Weights of a small transformer language model: 16 layers.
Each number is 128 + 32 x the weight over its row's rms, rounded and kept within 0 to 255. Layers, rows and columns count from 0. Numbers have three digits each. The size before them is the row's rms in percent of the matrix's.

# q: layer 3 attention query, 128x160, rms 0.0507, rows 70-107, columns 0-79
# k: layer 3 attention key, 128x160, rms 0.0521, rows 70-107, columns 0-79
q70 130:153157123116169182107124125137126133170103114159126130086134124223109186105151117121108124099125154098094117131147132149061174085176169170093093148097117134101121156100101108123102093145114158134124169134117161111142121166158118175190095145
k70 133:148161110076156148167174148131148141066097114097142153117145108125115158141136114134104118114134135170141176165121130136078129137123084170116119108087104168153103129073174089123160177182099142066133194169144205135100131148093157150138128062
q71 134:103132119084114174130127098198130096151181184142079107108108194114113166157104178108166114123128128106125113084107090062142099109099143118149150124192158141115158118139142119078117095057138116172119101155061148128153185156185111095098080125
k71 120:094136133118179101113168139107116169101093137077109123126098182146106107165132143095171169120119134135134183166133087098136118153112141137135083148051165082108163117068116142121098172120097119135145118089135148126117167126142217120204167114
q72 143:142122101106128114104160116120124134135153189125110154183081137088138087175124161066151098152143145173148158166152078071156110143103075115153119055171108075103157154149135144153178123133195137124039126120143096188060163125121122119120126172
k72 127:105081194176117183102127120082208158089102113068119099077102203108089084129086149072125137099175171102120143120118134159113074191102106136123146072104133123158116082170137107100108101098138139142074121139137070114109117143142149119158168178
q73 112:165091083119091138123118126149082153100106124171136155115215117179156158131103082123111084061106146143111089159092140107134165125124173074146105167143146126142172102125098131157132190150159135145159119169140100162157036138120132173204150163
k73 111:147118095095149041135141137191078139091168115127167123125131105100161116118160096179170129173065125106132174185167150126136145170095134172156129078114151154175073151123150179118148114146153073152144131089156145109122136163168094151100135151
q74 122:123144109093151160151139168105066130089100145144127133086094107135119137076160059092095197122107139090120149137149192175091149130137081144104084147133091142098102100119101158153115158164156137067204159149172185092198121104139136108096146134
k74 118:103115143104109139055187153172154147123102114176162060170159011155125124154156074164193134068189104104162133157113114092095103105183081104172095104123102117189165105068177088159154109128100172133101140117168120119103133163113167125122129137
q75 132:169167133079142180171150122109142136111144119046136130117096150109077090108116184148136136089165118106109122152099189119109144193125200100135142122129031100090147163162123128127131094161090079113114103095105146133138117132107133118145080115
k75 132:149154161204177140113092099072152133093106152167145135164172153125109171111083077157122163141112083140097090128172085093130144075178095125127111113095146088116149078135108172117125109069153147141128098136152132077088146187079127129146154142
q76 134:128126096135124106177138146164119086174118122087125098126150112134047111172058159137171115139172146133161146093141121177151138061149110125109177154114160098040092115182141071160104136106151104162149171150133107145125100115117115156119055085
k76 135:087086103118192121135088124139120123116159176156155136114148133149196116093187132082081122161116140149132116134149112095170134143107210117116073173119135116158165140131133111137167081152088146099143032120062120137046119114118131115142133137
q77 130:136125129160157109134132152088103184109192060133125162102146180067165118180101092111087158090115076106072119150096101088130104166116101111101085145151128072133125167167103150177125180073133189132112183149158131164088110106125119105144132129
k77 121:123140122090157152107168092108143130172148096139153150166109149094143180144082185151106106137176109156107103079188139094129124104123227155117130091094163096157151109114068125088129089170118144115066127126144129050131146152100083093139159143
q78 131:145152145066183118180112101174128130094145193111123095069208092109128092164113118124162063137151114102152169053075105097133159158125142146131159099118137105153164175151165096111078077085131106160115129195132114174080151154114103113188103171
k78 117:148089086128165136170104097080134121074104140116098127094117181171130092108134220120073092075107149071092133155118153120157135139103128158122073156102177111108118075125120103167104109117125157188125106109124171148125147126184115164108122106
q79 113:107141151117094162080170132109106143093064155129134169129067099138107110101090122111092190090145117129074087108108166148125090157094131140137120171131124115173098134129119108091101108109107127146169106249111169107138132138171183052119155091
k79 117:119189116204148094090080106147103194124116060123153138166122140124122145113156150115088093202073098086154142138103136107096156136142114122142122150120091111097106091167129083157130128076130109109144110126190153181173164161154089129101090133
q80 131:108135200144098098134125128134194151107116133113164105173034113083129134092139092127079160113190102165103127081100153136109134132149117134115127202153122176173087194079092174173082118119121111137148149184152168076164115088135142108098181112
k80 124:088136125131085156073113147135101158105101129117135177132157087138134120105116096094131140149135169084197137137110110130087155087115146085132092120187144116133153145138103132109200144119079190098095137120160089131111118078140111127089178125
q81 115:106138103127166136126078131124165153148186109099141167082143114078180136100150111103134171070113167041142091118132193121118155132171110079138138118150177078121124142206122137121115092144131166192145087147113160145146092187135084118142117116
k81 113:132143036185094110100143130112128169116140174123095123168088072141133141132121163170125140129171099114101163176173102142100160117122139127133170095121108130222116050144088057152067089083104080108149137124089126117128100205146169118104087086
q82 131:090178124164105141104095082167151162155087152139182066179134068125092107133102114133153164117139158102106167108082142139157170137131105140125172145178114135158142161120154122122075102142143148125131140108174154152166074101103188122120169094
k82 120:115124118156122131121125122118138196139135132135116160111069111116143075053126119162130162112103141127201120178104120111153149102133185128108154097142158172076103122159158079133163040150152045122130131136140087100145099130146150186111141152
q83 122:155162148131160105187103211127118103147137138174104145158066126118112161153148133194080170149148187123125121095145061146065096104156139079136084085084115159082067153085115132078156105081097165097164143147157164130104113062134084131142070118
k83 115:083146090103119127182123153155127111099047162084050178093147098151162158100129124130112122106178099104117095179126143141132135073116161136129118090108120048139102105179146125120064118167100153153183123211141126141151179061088121074131134162
q84 136:178129146095122155110171117163147084154126135142136144158104121142161126075205129149171182097188092090136090110141149142100111135198165090162104148091112130185147091096092095138135115131050124108169145059122153150129111088170099119172180145
k84 128:152134107138086148078125144115126149084063100120127159117169072163184133153132102154123055182124125141160166168166113152087115144068133066104132147094124179119133102146108143164115138083178118138129134192145147179133173134119174125077160078
q85 125:102159149138152087197090122109135099188137175125175142162194063183141135131091086152151116145144082117145075132101083122126117146178122168133118192121103219082161169156097129115117174095103196099143118085136138085107093104111090099173106082
k85 124:133164168101169184155066158157099099148097121130141141121128131199142107073150135142088105155102139108131134129139153160167168102111197114115135148064150167074123111100174144130106163191064131151187163167128170116114100102112189124099101085
q86 126:077107118192091114102117142102147178151169061140177198109094121116108156111174119113093119114132085118177137141116162179139115138085174159190139126110105154106154117109143112132075107159107081091163116140161115100179172140185129105132091088
k86 125:125101158126144119141138129113082186119143169125145131173108121209162150079027093126127123131137172154147110074107165161091138135103153096172177167144065086118146133131092195057166114088073126122191139175146108116135075122132143142128058155
q87 140:090123086108108174119114177088149140094144134144109119143171134149162147122113128044153138083192146092122082108076117069174126176133112093120116147144163071164113079148185150104116108152133136171108152139138080102123180186170088134126164177
k87 129:125101143124170086097110068167202191134044155116100166171152166144172152177102095166097130188126125159113173169125124120094142171146111070126129089111162077164207131141047128115097108137109135155138098127193108116132150122125137110152135108
q88 128:191169162117124118162162137176115173130145096122169155171110148145116110144171170081131155169142163107107072140155092138101139100111087069197110168137131092137115106123084097076184178114106090127150134101109140143099156196135130118100134123
k88 128:151123128105183105129135116101186099156076206123126161091169160155164150105106065154081110182115162124112149187098142110129113120113057146079119062131098139110115142159121130107107167165168180098159112169108128089139157083156181120154162099
q89 140:186169172165106137141072176120149156151078100083099164122101123111102131121153155112146110124125147106175150130136156151067090069132147106129129139105137135046072155107118134137086102028114145104160165163107161058151120142143146135145125136
k89 130:099130079106079107149156165137111150158121161216130123111166075182136118090098093164113108087153099141137088151101108095121168173111125195169103082136095172200150067106141118158129135177123091110114133108129146187112186113112101082169103203
q90 139:145145157095141141118161121135121111067101147113153080145107130171085134100108128105156091131090071110101162136172123131156189131079090147119175134099111136133161174096133086141137078106164123145131126147089163155130130188060156118103119108
k90 134:182184115225149138162096132111135137126131106110197148158151141097133069152112146110086130113103129113153136125074114076121135108120124157091105136095132143104084163129195099081140144109149158110126136128078158164156131171161174130175126134
q91 137:068098184115097137137082095171124141088218178133120085138161135078076128110178136109110168046106133067147118111064115133119112176145131153156130136146150099125140164083147118099091139143113103089074124082155114162156151149211143173087149160
k91 125:084167095081123150100179144143071193124131146195079040094130145095099168165134129134104134184132151139153129107089074115139063131115115158124134065188150101112192147152121134176195072084114120160088086148118116086091102149114139151175108171
q92 122:152099109146197094077155127134121095171129175096135167112104182094090181141141115054110128136126119139090108173139178094158104125073159125153186099141130150155135183131126037125120177130130094202099111140138113091169183123121140109043078114
k92 126:109145142128106165093104164101151087124148122117142104167082157129182093151138133143133115130148102128106099114169099202048183124138078129164107125092204107160158107168116183097164111139101106119123078113151130158132132126124043116129147134
q93 122:108083049135112124152160107097131145168175156135066122123140106132123158066094208067145124129136092136145122122104134100167089156147091113102161099122160102174151135081182150074117119100137148144116142196076148151114177119197149153170117124
k93 110:066146199103112130099130141102093196114081125096164112156118149116141132156086132182125179110151129125131195107119129090141180153134160143143102072134189095086120145164090096150182159169171147135095096126132164121129155072139091097101112157
q94 174:100083059116138157123134110123127082146162175117084167132210125149139132120100177124145140134121165153103109145070093120140114115160137174154181138088169085096119148129156158143149063051096077176086074135152107127119189159167137148093126148
k94 139:098110164146210123092118116119133141129131147159170163112131070137151131174112172121122204149116125145167090107192087168144108130068146154069114148139123084102184123149147081107137168069153096185142091083139152105080158116100114093157118152
q95 112:170126168046158123117102139152123084080121113128103167102146155118161075150088132124150085123166154145097132137147113119091174085140115153160184119172090109074171159106159114104179162128178128117128106130087135159161119110151084163071137164
k95 114:198116146143149129122134138083111163084206164094121088126103035085135129118128099147059159140109087187102157226128140107135077135149073108118123122106164126139175184108122128166099101138121196136041120050129144133118169128094114145140140129
q96 120:094144152115117134147096061129102150196117105106057088159165111118163136150123155142187105150176116136179117109194075149186127148116140147095115094119134070070095106102129137133120166083081073161144090126120114084106161172134147077105165144
k96 118:110098150092108155139129147148131136132120146157103097098181122121050154167130137084118138135072161109099141105134081116124092176125197108111103208155120099135139147142055127097080118152125169142216151127186097139097115134104106141146127135
q97 113:177184126140148101113127155119121111195102140152139160141134107094159155102138116122122163095135198156128125108154126133145111176130170080096172099163172128073187071134128163113102153116126159102105115167029104036080168082105121134202153103
k97 118:193123158117115163113101098091140158134076098109100150162129127105078086147156157144137169156170147118091121107078150094136193094133158093162128152074088154134139115156146109173107149090117149136208168102156156191127130088085101105108088154
q98 124:177135115127099090060170139108107123177141140113180148105102133118140104143111099146131158117146152169141082125119067084118090166145173135153130093188098168124142115107126129079159167101101168070107128146102081090098092118099152133150112093
k98 123:125122113121142162112112150115142123138125125151067131152108159108121135106128146071120128172115119111046105193105200166146211093081115119186178155117167083101091111116145087173092136152111156164181105140124078101238111147078101125109114129
q99 110:143177127170128184192103131122124162118140143110100042168148145070125112135090206176147164113115104129121131132144154142139070134102110121118105135073185074082102136186154133185082131113191133118108161093150125074138098128143091082166100162
k99 112:125101140150143141156134103182133106167115136156130137143171130164121087067126146137165139094168121160077102109156077133144155140155172130056096123087168115150115117093058136094140070130125090133120145095105198157120131128124154142105094159
q100 120:097167155092110111109087143173127115168191142125128143072100122114147119092136091151164190158130135128104102125144116136121159074089123142135115180110155111107113099116103172148169172140150150142081113117103124144170111120143106119151132139
k100 122:130187111120117135172051128114142162102129129077093168137121119120113144156165164071112086140129116121160139150106073112079140127152160150119167120138099162159153138106101080204088157117101099117141080117149135091121087164159159144168140105
q101 123:108157171109091159134172147134100114104136132112076116125143114082092159161168191149126181151105122076075105091149151131135126121086082146176106088077165178160083168106157116122163137103153188144095157143069101160167081144130070102159108105
k101 117:147160090118174163123155092149115107142085151153125062164150162082182155119127127110148122141152102165110134114132146119116132146197133134108145111096193108107090116124149150150086087124088092125120147102123196162088146151098157129096120137
q102 134:133141154166142149126119127019096183116094070104163161135050123142127213104104045150092078100132118123074097183150200186091127137137125105068118099105129116169122149163137108141092143106111097065144105148176162176182085146092113140115116109
k102 128:142166094140138109116127075179094080124119159161098049140114071162131201124146161148077134096147193172151179156175157179144108119147144143145113104100078134171162089132086137093185092136094137093155162136090184122185131149163108121093103125
q103 132:139141091091121123073091148079145134121129129141077114128180122088105100090143128081131060102125200130178169112103098148120152091172086127116138139069180092114120124174180108114091092133138147103118154122169126099072182151165067103119110171
k103 129:138068196139114155126104104134161116162102161140109125143141072124189109142071145167100168121160178131101124138119159061061144175126201125166121083149140144153166098100042093162163130123099131150098133154063145201097138132104149101150119142
q104 111:103159173110107158136077172158118144112142146104076079141163184099132076171134185112172107140179127135093151143089078106095170135122145131118168171222157152061149112161127153138100095136111114163161085114128062139066132113106068191127115140
k104 112:175093124087140136138151108134162156130174148169121109103176129131139130104105115088157119144110143156137131128164108141214173129153171074063109151079142127162113121133126124172127092140116135089126168090180134167131064143119134111139226094
q105 122:139121082174140123125142134098124170137178172153226134149126164113131113164106111165094200178101114091130075161167114130126085136108097125117077217115096108057104061106115153127099108171142150155169124100082113143117123090042109133142173124
k105 119:069071166122177093131154158192148136111148083105090157106167128110081134113101071135142094108102134140116082111198122171157036048187159143130105196155092115154098139122084142104179096150140163138137137110079123127126114112164156076128142101
q106 126:179119065148153161099131066093156112106089149068157147132140116128126152171100165084139128132113170116145129133165081148120211065205155112141176115150089122076143166112129116139106097058197122158139131102098120150175133120095142108149111112
k106 118:154067115158107134138163194087111113100073141092149171174081109149120094071125084114100147127165109172134163130187126131133156138125089082141082172064065139127112115140157074136134135155114130148087199100120106200119121134156114125186157115
q107 114:118107111207111151140128162188096168123155139100138106175126185105121087113120128164102131131117169178095165122129177172123101097152096159163139068121131136119121121112127113130094096116131086156096116148096115109039200149117163143138188151
k107 115:109163151084152129050138044082170144124152069137139145139116106105112087123112153105136122107155151057132123089158097084151138126128157086123094101172148109097157129124070127165148106126174138100147175085103097127188140123091156108130141168